Weights of a small transformer language model.
Architecture: RMSNorm before each block, rotary positions.
Each number is 128 + 32 x the weight over its row's rms, rounded and kept within 0 to 255. Layers, rows and columns count from 0. Numbers have three digits each. The size before them is the row's rms in percent of the matrix's.

# layer 5 MLP up, 512x128, rms 0.0698, rows 222-271, columns 64-127
101:116206093144116089072167149174199125130190120143127141133184146160169114107099118130126181135088093130110143113130114084173109101087128091148128185089154089067147095132119100100139141134174177
097:153171154154134101119129093130190135178100107136131141149106116138120189129145120079137156148138143134133115118103100130068135077152142164157167098175040146128139144112131184077094116076088168
096:127126156134158093139190156099126166179146140160119107186085188129112112104135116149112107047107140128100120199137111147186146116107155148112100139153144119192199096164160215179178074104164136
094:123150147119080131196159136093187129120142142115125086106125109119109124101106152138151142117167139142076173099146146126116138138091171162079175136147079139168102139150141132112117134118104118
099:152193176107049131136165111179145121056165140113090141116093152124129146091140106162050110107164129139137161068059095095134142168116125104114078114121165100035126166113142085063152104121178154
108:154129123106103088100093078113103125210077162099175165140113207119199087129147162124113116156128196114126138141094112136129081147159142119103115144162140107136123033092145107126131104087096177
104:115122119172100116181098077108066089145091115146111087140124199141150072165135178138181147091071139067120106151123097179118110117112113077145126136173147088147132170137138135062126100116128062
108:179138174154121127089161075126094056174119193112085116093178170150114127138076152138154163110086152120096128163116104121102138172099144083162110164153094166152158145112140182110117046130114113
103:107129160148065128122144123174089039121139127111084133130099138168155194107125152112100129124130154177136096123158099139163129146063139104121096128154060116141126133084113126161131136153129158
089:151111164125078122125165184096133125146141162140154130176163121115110137175147163101094153121162194119132164156127105147133085134140157147157129133117153203201097171153145134121168159136143193
088:082148175156135173130167170101159126127130159096123118126135220111085066094102224133140122185091153105135155161101086155123125167117140129119174158124118127164104172072150110103125031099048141
104:146124133142136167130129170120087127138179171156152103138062062124134194025114189146144086128078125116158159150197108124107131187157147091090108126122124166073111097090123132134161106086069169
108:140111120131121128166133157055129103160116102122160184134095169133175148135145104122128098171180154152130147099144127144100085122153178098143140107083120125186175157103169143173149172148193141
089:091115138179141109104111170171159076122088145110117202082111104145111174177078081128137103099103131165099116148073124133149135129100165091061126125101125010125124095167109142094088072084194121
093:211125118162121104175112178152124094103124131150147115161147160124059176166163126160133104128146080115187141162119069120158147068102202141134112106121129122102097177174090132144167121146128157
093:148144105179106114120157083156072104125173060097112134170105072120142128109115149130117136100158096147095087166146104124106116110082141077131090115151102091079144174152185170140125126094163110
105:108143081146090055169144071127166126099165177072151071093158048077073140161182114153151112115144123145100126097090134169064123105095153145181121164140112151112130114126128158120141108193099129
099:145131050115122149066070050082079060109162120120121107127137203119102133174177105165172114135147146110172160125207136122108096175149157193072148161081097100176173179088120151173114078112118135
094:107073109145152123083132125089126159116127147132130085194117129161094156153135062114130139141117201094141097106075082103149109122101137133110175095162082117148099101140160078082131169156166132
088:139145164135147146112113098168163113136120203077150121147076173169117090144144130117067189130190092091191138095115133094170104122068152090093093133149148110171088159090103158144203122123087136
099:132125163087149149109151092134133052205079119124139163172096152178106110121098120180102175171171109160103112130110077067145116121083142130160229129169176160155137147138152107134146125147154137
091:108097145193138141104093122054157076148134125110110139163104139133110150083128148126106130131131081077101118141140128172155177163099151126105181128130098086062196132152142084161152145193131163
096:114115139148193147151127148141152131105141102090120065056129135103146082103162164144154112076098164167129174100155070177108112109124142100162111054171128146150179127152102094102050102100112128
105:116103075159152113135152129173170154182094081092122065191147147091060198173128165174105110108097117169131125181194120130087122136099128123136122106124180128087125112124139160103149121090181136
090:117081121103095161146161143107157070147106195111172107160198185090101145106116142157155165142123112125103112098120068150140109153200112168124128095126098170134112110122146113116116087179103131
108:127117160179124115129149157071098102159102090165189118184160176151154119089132083083066129130153147134095113167139151177120140111094144123138060128101084129154097199162125154131102095117131113
087:191144186110115096122130122082187034140053133105126144122127146145141060137133156093116152119127126107167134174146118179059089124096169136106072093106145110165194122113133074112176124095087191
111:132117063130145131148141147110161127116125197086191115132121112118137088118141140079094131059140094127159104130166133073086129101137140125100084126166151122104164135066089138161115145141098113
081:132114149134196091094164148104155140190154131116190138107144084113166158165071095104142174112134144113127143144139099124146151180146159101148177151112123149158179090117126088079110128178129179
103:176173131138085112129099138141106110146191121136147128179075095092147136140134186106167153151131075078151082113173108118095145141079095113077138147124111136131144130079143151176120082057077155
094:148107129136155104000155114104124117089111115127156154110133138132152126142113146173075151132113106112145128128117155163050055115115159069094095164115132148133127150185187141133098136135079102
109:157054127174105115142094195091178135180096085124147094128161108132119128149158066096149103111111068120143178112118105145102083104109134180128108126168118136113170080110117096105082109134149129
117:108125139136058170069180132131108124087116126130146174090149162162111100108104203160117139085105134118150098088143089112140114139139136160100126104179096177197149125098115152121105138136133146
099:095075144135167149072140147081105151160133169139150152137147112127135106084142077146096119129122175142097134137102105174109129129138102140103128082142111200117192102151158160116099110146156163
094:126113113166126144166160132159173100086185123152097104200148128154190173130176097177144109122125100084162097118129130131139074155154117148112156106121095105074083158090142126115121099126126070
111:157188151143175115147107093057161150130129173084139116136080167123135110065109142169103069161206119127142179150177129110127153174082162138097127126122097031106115097160148080098093138097102144
109:160112135085111092121151088144124116137163190085145168189104152111127107149095117164094174120163122168106160170124115077123114102083129118142188176184137199071173156126190150076070163115155126
094:121079119135125140130127145177114126140117121069140138169087203127129122156140147149114072150141166117158163118124160144179126185141126124099110095140102157127149149117063203148104116134080156
116:053134122128126153135170139101099114132129105195111078126093118163090099167127170138111175170090102150105120100072121090160082188164124073149120099176104122125133113149152125150093140134179167
079:075123143174170087127085162161102145138133117142177144172101147190117117112140144102125132066192146141144073106153156130168112133133139121111094111137049116164156110145078197108134131146171191
093:132138148182124157136087124143110201109140137142118049158122115108146152135095123195158203154102152163095151132113111115126096070127078131114135145134128157099135136123080144101098103125105164
095:089158132070172100157174186125087136114158162109100139153064110137135074130111068147127119139137204110173128164105134139109160157100154156123145121128090147106152117130138174138115110132069128
088:135079179141136099112071113178133033115186102093130090146058126121154136093098145070190165088109200140105115155172147091115086129086067111138136111158088099146124147114114099108074101123119117
094:129116122147162131090127143122143126145164194140130111064061098228096183101129098135111084097168108181113108127153070138151108116137140112161093084121123140155153159142151136115164112152120156
099:149103142158173064069108120205131158166155119093136088150176139115126158190181153177146121139072114180139125193134128119129084083104152133132112117105131120127075163204124085114097095145110140
100:166152137110108088101073152137094056184112090164153157158115174067137155098159178165146156104156152118145119104129126136126101092148094135080076155137136114099163131144115098099219141157092108
110:141127165104106079141161132106084125116092124137115125175155178078133100190134140102093140112158116118191056168085109125193099166159126143110172092099129180131143139152147162127149120185118175
097:122191102146083137090140123098118133154164104090146120155092095090138227106205049115132088159113135087180146171106140070072101141057163140107172158095128118108058142106171110120157077109093126
090:156149142148067150129154133155181111146118157146156085127103129095119101172164123143066150135134196100145106179189098117149095175121182163053116109106151081215114142119143067073165116138114138
094:137110155151083136143115138083142111108144146121120145133099071150092142152124164100092172097248105168134154174070065168113103101099148136092069055101130094115131176149160105164186167133116098
# layer 5 MLP down (transposed), 512x128, rms 0.0698, rows 222-271, columns 64-127
100:148119159128098160173136124106065120097149106134095104136191108182103111172150143081118110087102145150146118185144131128107107105131168111139097100169100134101149150089086171137165157188095087
097:091103123106144077187164172130049139118139166066149118112142083117134061138126169193086092124127120103107182118085140123112091146131101128121109152105157112174144106106118087161170141153195140
094:110142146143147124126086107129122126086118087128187201128146104131165126125177122049094075175197120116110169083135218102101059135153142136146163127122146101078113145145091145162103152093146126
095:118103143123148139126122086086080151116093133201122118117121075143123107136158115173134175134182102151151106072116170144161086112177219104156066120111090162136139119168101138123120106151177122
094:130133146107110144138118110133110131154135134076162131094165192084136161145094119089153076080144071131120081122150080120132151097126110140168145161114135145115090103124185177202158128121109128
107:132109189099177139160150146111145169111185074161107173090138101182119155104120099101090108126133080222149139084136121109107141148087127083082122080140179135149120187182168120123096130136175099
097:089172160169155147143157137083136107088165131138093088093149165119135131143118136170123100121149174132102147104070086110085170074140118131085154178153131091129127121123116052164174091128085100
108:129098121117184154177158116133121099132070117106105154151185118094143131131075173121070086142134128098133132170126155182117138102169146159174138089088137121153101215149145083130152092191119145
089:157112115147117117142146157095117138073109155055155133141081100103104096139140078149136146095180110115121156118070094101095129152178094132180148140045158138131174105119155115035121122107149138
097:121099115156152153147132032141183162112119133109107138077114154144104066141075106176109135137074093076145086074146180133099127107173094131097143131137138079102102138105137121083174087120100181
098:148127105104106104142112131137173058167115109166175102163156132114157160146123115100158184095181106172113090142105160142117085076137153122124132088089223182175144081159100081082104191145117124
106:099146119123072126127116128147168180135084085122167143089162129090109074148159067155097154081150142166075156124034156148149110096146138124177108157127136063166133153190154118061152084173171096
115:138140113096114120161109074182118145126125122188145115107073165186152117095097115163138116075074127127150080117110076101144132115095137152134169169137127152107108121094121108107120094163213142
093:167094078034119137107094113124137160132134123107120110078126123142137134145108139133116128183161130120127125113197113139076191080105165135149101126108118154128102121145117217135136123094085095
103:100136090107137129163115070135132125155110108161133128157130185097127158107030144090136120120098157153104170145118161099093068168133139124129111103196128133185129107108108061192074162082105092
091:130148111121155119129076089157156093120083141199135168128137121092102158151141119153161128171104120113154142135125163151069085152126115105044163158129175179133112162110134158077134158155105128
096:136117180128168132112116129184063131073137114165131175159108149167119129073086075071087041173136159109170108144168077154146088119126103082079151111121148148134144106165125148096103134107125095
101:050120135092115152106089162096155140145141088118151137153165163084123099062189092119132178112137167190186136127159137078153101176080106153076131187084052104141107137102087094170176120128126120
093:168157142156106124094153141141183164146107153139116144148180131081130187140106161136081104124154096133163163136174130109089060207117134124090059143080117128144141114073100145127163115120056123
087:117127075122142132119097049096142096119112131165122182123161133154148146156096214086126122152058130082117105118142126194173098140068191140195146131082136142097093119135106107124116173115155123
096:115114156167133171173108133154102120094223168088109059134140141108126186039089127116101098125161075156148097151063142181131151082156176124103069154064100161165171120071091144141153127108097142
093:087136052115126115132139130157193158126086129175144074175209167161125104171102112074144127117106123137121110174091081061111118111141188175104102145123108119148113143139119179128066138117151131
100:104130102084125034102173152112111144169124202132162149157155102149127125130175123117088169141151089089179108128064135107129137165137147164084190206087139096100070063128123160104204161098122174
113:172149193070130114183101165100102123124093127185137096117120159188157089130131083079125149136117151093122076115106114154143118066107180113132120104113085186116090152100150087082096112128152082
081:165151090116187083092099089133144095156127085156132141175115106126215129103139153111089065081133160141185155151160162166144140128085132099136129167170142098147081136093116156128138109128166106
096:123129132125150183111157103195142149122098135119140181095133128145073156167151102117093090117104140084156187132085075097127099141145104159114177100124083129116113086135137141134128092139131152
093:164137095151158177088144106159120143158097095120156113155103140025149136094118172124141102121117159098107130117176154089089110136090167088050194165171168141086084127124088123155117148136104145
105:150125136135134154161136096129152134156187112139107088100100132085147171124132085120159118163153107109136179101128129138169123144073229139138143127046098171150168085148160087116147217160125108
090:149087107159100103114159127110049114122118144134091102148098072129069077118197122137115050127167097140114122124109157102084163129134106142131130102151163091112142151095141137140133119074159096
108:089097162113092079134142154104215210126146144136105063144181129111153137072091099112153101088114148108143125140090145160161116092108161080213121179087152110083111063093185116081120204142122151
084:136123091108088187118155112148171177127106115122129117100137116190100127123117142110142093086128192129095112158146153082166170160161093153141123081146088110104144131150127088124138122116227165
106:145204085084129180134182113141093148097151099137115178148155190143132097130112176181130183104117168087097096124134122104123147196148157160126156121064090114145164118140166171120139138110096115
107:114122116117130112126172078120135111108190148120111137134137113121122167118132102174115132180140078111145147165175120136041168126151121120186144133177128154109109137098114188133140135116075138
098:152182121143124062137120082159102010149116136103131128104098199088138141151108153088130146106156087105172092121103189130113090145125133080164110156136156064097100133083111092124121111148082104
081:134167118114158095098111093160107093117095144145174148140138189084198182152106210103159117103120066151077102142151161155111080147086141101132163139151117092094064155104124091133138191119115079
114:155150168136147196126088096183117145160172140153151126141128164123184157120071135136136110156121141161133131143123189132123135088091134103166192081145142143119100152209123139107179142106044140
105:087163124139091123150116092100136087099111139151140097090147096093093111143172113096159075131109153117132111102097152161126134118155094091079052144132150142203079177132067087125221065147068128
100:097103094171132139121108110098098136127114112166147099106103188220133117144169137133109111158111161096130104108160110122080201127135112168108128140122163164143150147121186136166131130141155080
109:125078127128088150143144205136129139142144092045158160117110132124147165101123101102109122135152141103114097141178140052124155121148085172066109163123152132113160096140117151120099106115172142
081:141141087081175149072134152107128134104119113180055082125101122109122201119133134129087145137108180145114126146164148086083153145123096122131174150100159153127091177054135100181104055160105100
089:131088051168121097076102150148120071148139140114178205133106185104127136110143157124107156099143117115156111141154126177130072133176117068069146110132183078070100102150163135141167117145087109
097:170120126075100155102095123118140096099106156100126122157153088161151145119157154092122131110139146112160154142176140101197121150134112082094130091130103166109068158156109131076151158138174136
088:086145106110114129125160057088113172083133097155118114136120211130059132145177116107124161107115121124126104148075091206155167087109172088181122131119142151112111087097110095154143146089118153
099:083129136200169102166109142119097096156141077128156107140113124056152124141149117139109151135109055124104110138137183158120128173111121146076145192153177146127103050128108136116119168126129100
109:103083136135100133162099101086071103102133100134148111154174170179173152154106145073131152159153142157144084078087104130137100165143146099104183109143142143141149145099110139113087098110123091
096:144138100079092152211173071104110097156162119055093055139151171160103153156105099133139094153155167127104129135130120161147174134136117145123110132137105133184149103138090103107115113137097121
113:198133067132161159141113169143157150159155093117155110099150147165130198084096081098119118168060117150096109114144133158118166134121166058124108100154113100126136124098123097152150196097184087
095:117027118182100074087142124125138103109083090142121104097178147138160045152100141151100178104152125142125106117151085162139158088126126127130071146132151113109127110107141160123127122136098097
094:130109077158153132138075117155056112115138086178134143094138120083123175164128171126140097227162117105121125097183157085111076153138115100154134165139128094142067182094114124103130135120130050
097:142127102086156117153166083119109125177135116153147107119070157191218149088148121148132119129126167110130106131140126067124199144200083084085216121134177163164108105177167114118105103103122072